Part of a small language model's weights.
Size: 16 layers, width 512, 4 heads of 128 (1 for keys and values), MLP 4096 SwiGLU, vocabulary 15278, 119M parameters.
Architecture: RMSNorm before each block, tied embeddings.
Each number is 128 + 32 x the weight over the matrix's rms, rounded and kept within 0 to 255. Layers, rows and columns count from 0. Numbers have three digits each.

# q: layer 7 attention query, 512x512, rms 0.126, rows 33-36,161-164,289-292,416-420, columns 256-383
# k: layer 7 attention key, 128x512, rms 0.115, rows 32-35, columns 256-383
q416:118117080099174179094098124111135066073070079061114151129124180179088204140156161139214090116098025101138090110111150119161125170019097114092116123116059192116151169037097115115188105147153143143140179086128134112094093167175125102093134104133112074060156149176133117094104220119129141109089071126098149072140127128155163214129158156138111126133103151136168074120160084128127139129092
k32:147089151106104127125150102143149064081145116146129087112105150139168118117149166098098149160226088159096058179096083081146125140145108107142166092127129156082109135108101173151182192122134193118102141088132116122084170128151140153074139192117157158093159121110126099136121141115154114113165145126131086130100146168059182120141098164162109192129078134089116158159099126153170134171181
q33:140118114145102097078107117092123178134135090117080114123094172097074136137128134107108106093100159155104106129098139143150073104088115120152107091110194102134115126116147121112094165149127076207135148131143121130116110123114180162097137149192099100141177114059144118098106141103139096156156111179101134091122144148117136135138120140127057141098129128177135101095118120163114133138126
q161:115115097124094071108157145079132146117145138137128080154106130113109174084150116117108159135121155162130076111142129130115139125099176094155135070132131119084160129113149088112188149128139115131142138179096075136122175148152122117185165189118164146122141139178122094056098114085159122139158145182107155152142167097158110110115146053155150113129148157101119146118103142129079200093140
q289:156081148120110074092123138105165168126085120143126122141098140156143149079126082078142136133134144118126092129114098177124122099102132139142153126159177103126140131097154205140122151159127150110152090126132166124090083135066133176115160126163135119167115081128123136135131168115037146124166148173039066136177127149184088089123162152186124141125108118121118185153120116112090113152161
q417:149086142150128118128093116123171095189107132086080061120139134118122123084135118089128140183080151128112174134103134111129186094126121124137099087131113144100041153178191084160111181130144082168172110190116130183080118140126077059113067141147109125115130078104079170169103130104138157147126127139091077067175110122132106113094181121162161144166119157151097119104166126124145186170168
k33:130060092158119145170128128124127165149149137105066107129189113153179135148062144147136132104110115067154137165154156181138107138111122141110134149112137105130126128157081171149114078116096141185092128095059128105155147069128132081179104117090099110106125119118168126145114090113120104101107158136136141142144094163185105119179118174161079104152113078115151184185133113119182100127042
q34:128104112042129097106126122117076128130099071123142139130128098155170120161194129136155125146189082111058092082126160134142130148116159152131127118146142142199124122138106095114154082178148185140142128168122128146112113103123082132138159113144140077059101151104159077226139089141105134134136128167157163199117104147100073083126108143089161121132157156137118095137115086131101135090106
q162:123130183089135113107125138114152091133159211017116088133139134121083134127189142155042109183132066123054118102139125114192179110097149117117174099122069125114110162072126136143165102133118113168083111155123106110164156125148151137158089147134110162112152157136125111115168154131112114112076109132157149181117143139123082175079089132117111179132088176111111089117122146155140130099111
q290:123111139165144070095140123138107112115115152092087166097119130197089111182090106096147085175127131089126095099136092141140135135114116116067111138130149083176159189164128056120069138168077130135073156128136108132106087186104086145115174154103134100156168154171132169120167143100112152121077148127058121118092164142165108123110154074092119102100151144121115104117134152165135114156144
q418:077150166122125183132101155171132189184074102105110109156192142070066105142159083184145099150155131084130086126122179197150116081132185122167100154093116095129175091095150092127085061136104108128244119093146139088131116159100122159084118167155111129160123164144115125107125062056140117168149113120109180155130161135169160127203101119130181161091130123092167102132131148136121164122106
k34:134147182170197152093186123099160124134129130148103165173086158070146153151053108140158060076150180172118193160104060108138111145097125108128180195140134110144155132125062174088162113140175135123098147119096117115143163190128119133138088112146112145180160039136166152104117157124094150088093101088151166068111134104132161131098125160115085118098121126100191082148124110120143136116148
q35:151152144064093179148117134132108104189061123121183124077171125080174169141107146190139119090136128130148087113098154147178118088096092137121125157115100115150124141136101177129188117131104173129104157133111107152152148086086098114122165113140118109114118129115156122153105177131122147117154164106119124171127082117155113133160130094088130092125158166147131115094156138050144101143163
q163:190072137184099058124080099119116135154098140148168083188129131091149150113130094122132142133123146109175174107119093121139121141136093171123150111099120105182141122138121125226121099170141083118172156078159158207144127132106153126141196148162143060156105083055088176149124089140204112071137181142129094145115090063133134045144135154206119098160168175137177156106160134095066162108114
q291:149162179106084095090156126136163105140108099138130172132152144081091137102138187087091074150125147118122146194128150097160129195120101166124175158093129173197103138100072062140172126139158136155114164103119077149158114199188180104094123174072150145139072175103115116141145123113173127231135112128108143086111111131187125155106176132125063182161114176160188162121069149079090107101129
q419:112128154181115112145092150127156063213046061145087056147103104155135122077135084133094072147091138067081112052087125112184057166109169130113133123140106162123075175163057124177124084184093091141149150133164085117084065154109168127108156107158177087111132164094109181160147134122146087132152173148126108130132101104136143089157107155163080205116184147136158150153099171170047211076176
k35:134136097114110178112174159127141145103163061108132138102122193100060086117140141150125122091125156124179187162141165188091122149129129149084127132172181117121102198134130131086129165098138075137082091117133060121138148095164104148152126135125104079152175110222134096149162124142113106145199125094131118137094143145150159147122099095201129164089139085114121166100147148167150139183095
q36:124090099117133136104151120157122078084181183165158118102119153098125117126116124157143181146093136164120122164093105058103126109029128231118131171114179136097158137161155129092142141128204120133138104123129122195102143170111125103134078127112159110096077101141113141112126140161098159165119176122184127153150132172127120134113137088129129127127102112113084136110120132129141153114148
q164:125062107111110130095140136152194111163120139084102198158134115118078103126138152122135107175143080048146100132124092109114137128163113154100149151103106089113134081133186111152145141111170177099113146135198121113136168147158055131113137103141185075140117104091141100123107103145127125129090118136110209156139162176168113090056113100134077139093107138151099085135136165125138162107138
q292:105130124126109045189097105188128119142128151126146117149161192113103145161086209122120123188145124139122137159103131072074185144076129147142130095141105165146071149110124134080144119119146073107152111127099165135163121102185068153161123060095116144112179121090141104112130191123130130123126109233184171107127128129112140147173195082087122142113160148137081100127162191162177124066144
q420:149108190127158195136121062155164087111205173170168138101093160163137146140210076129167087120132168104176118102147070085116129072143152120080163124101114093123102112169140141164076182073180157116111119117198159108117170168153107177124083104148119120128188005095120141130151156122116171079138146171128097173082088109213115092068150078112163146096141067158070095189082077135203078111136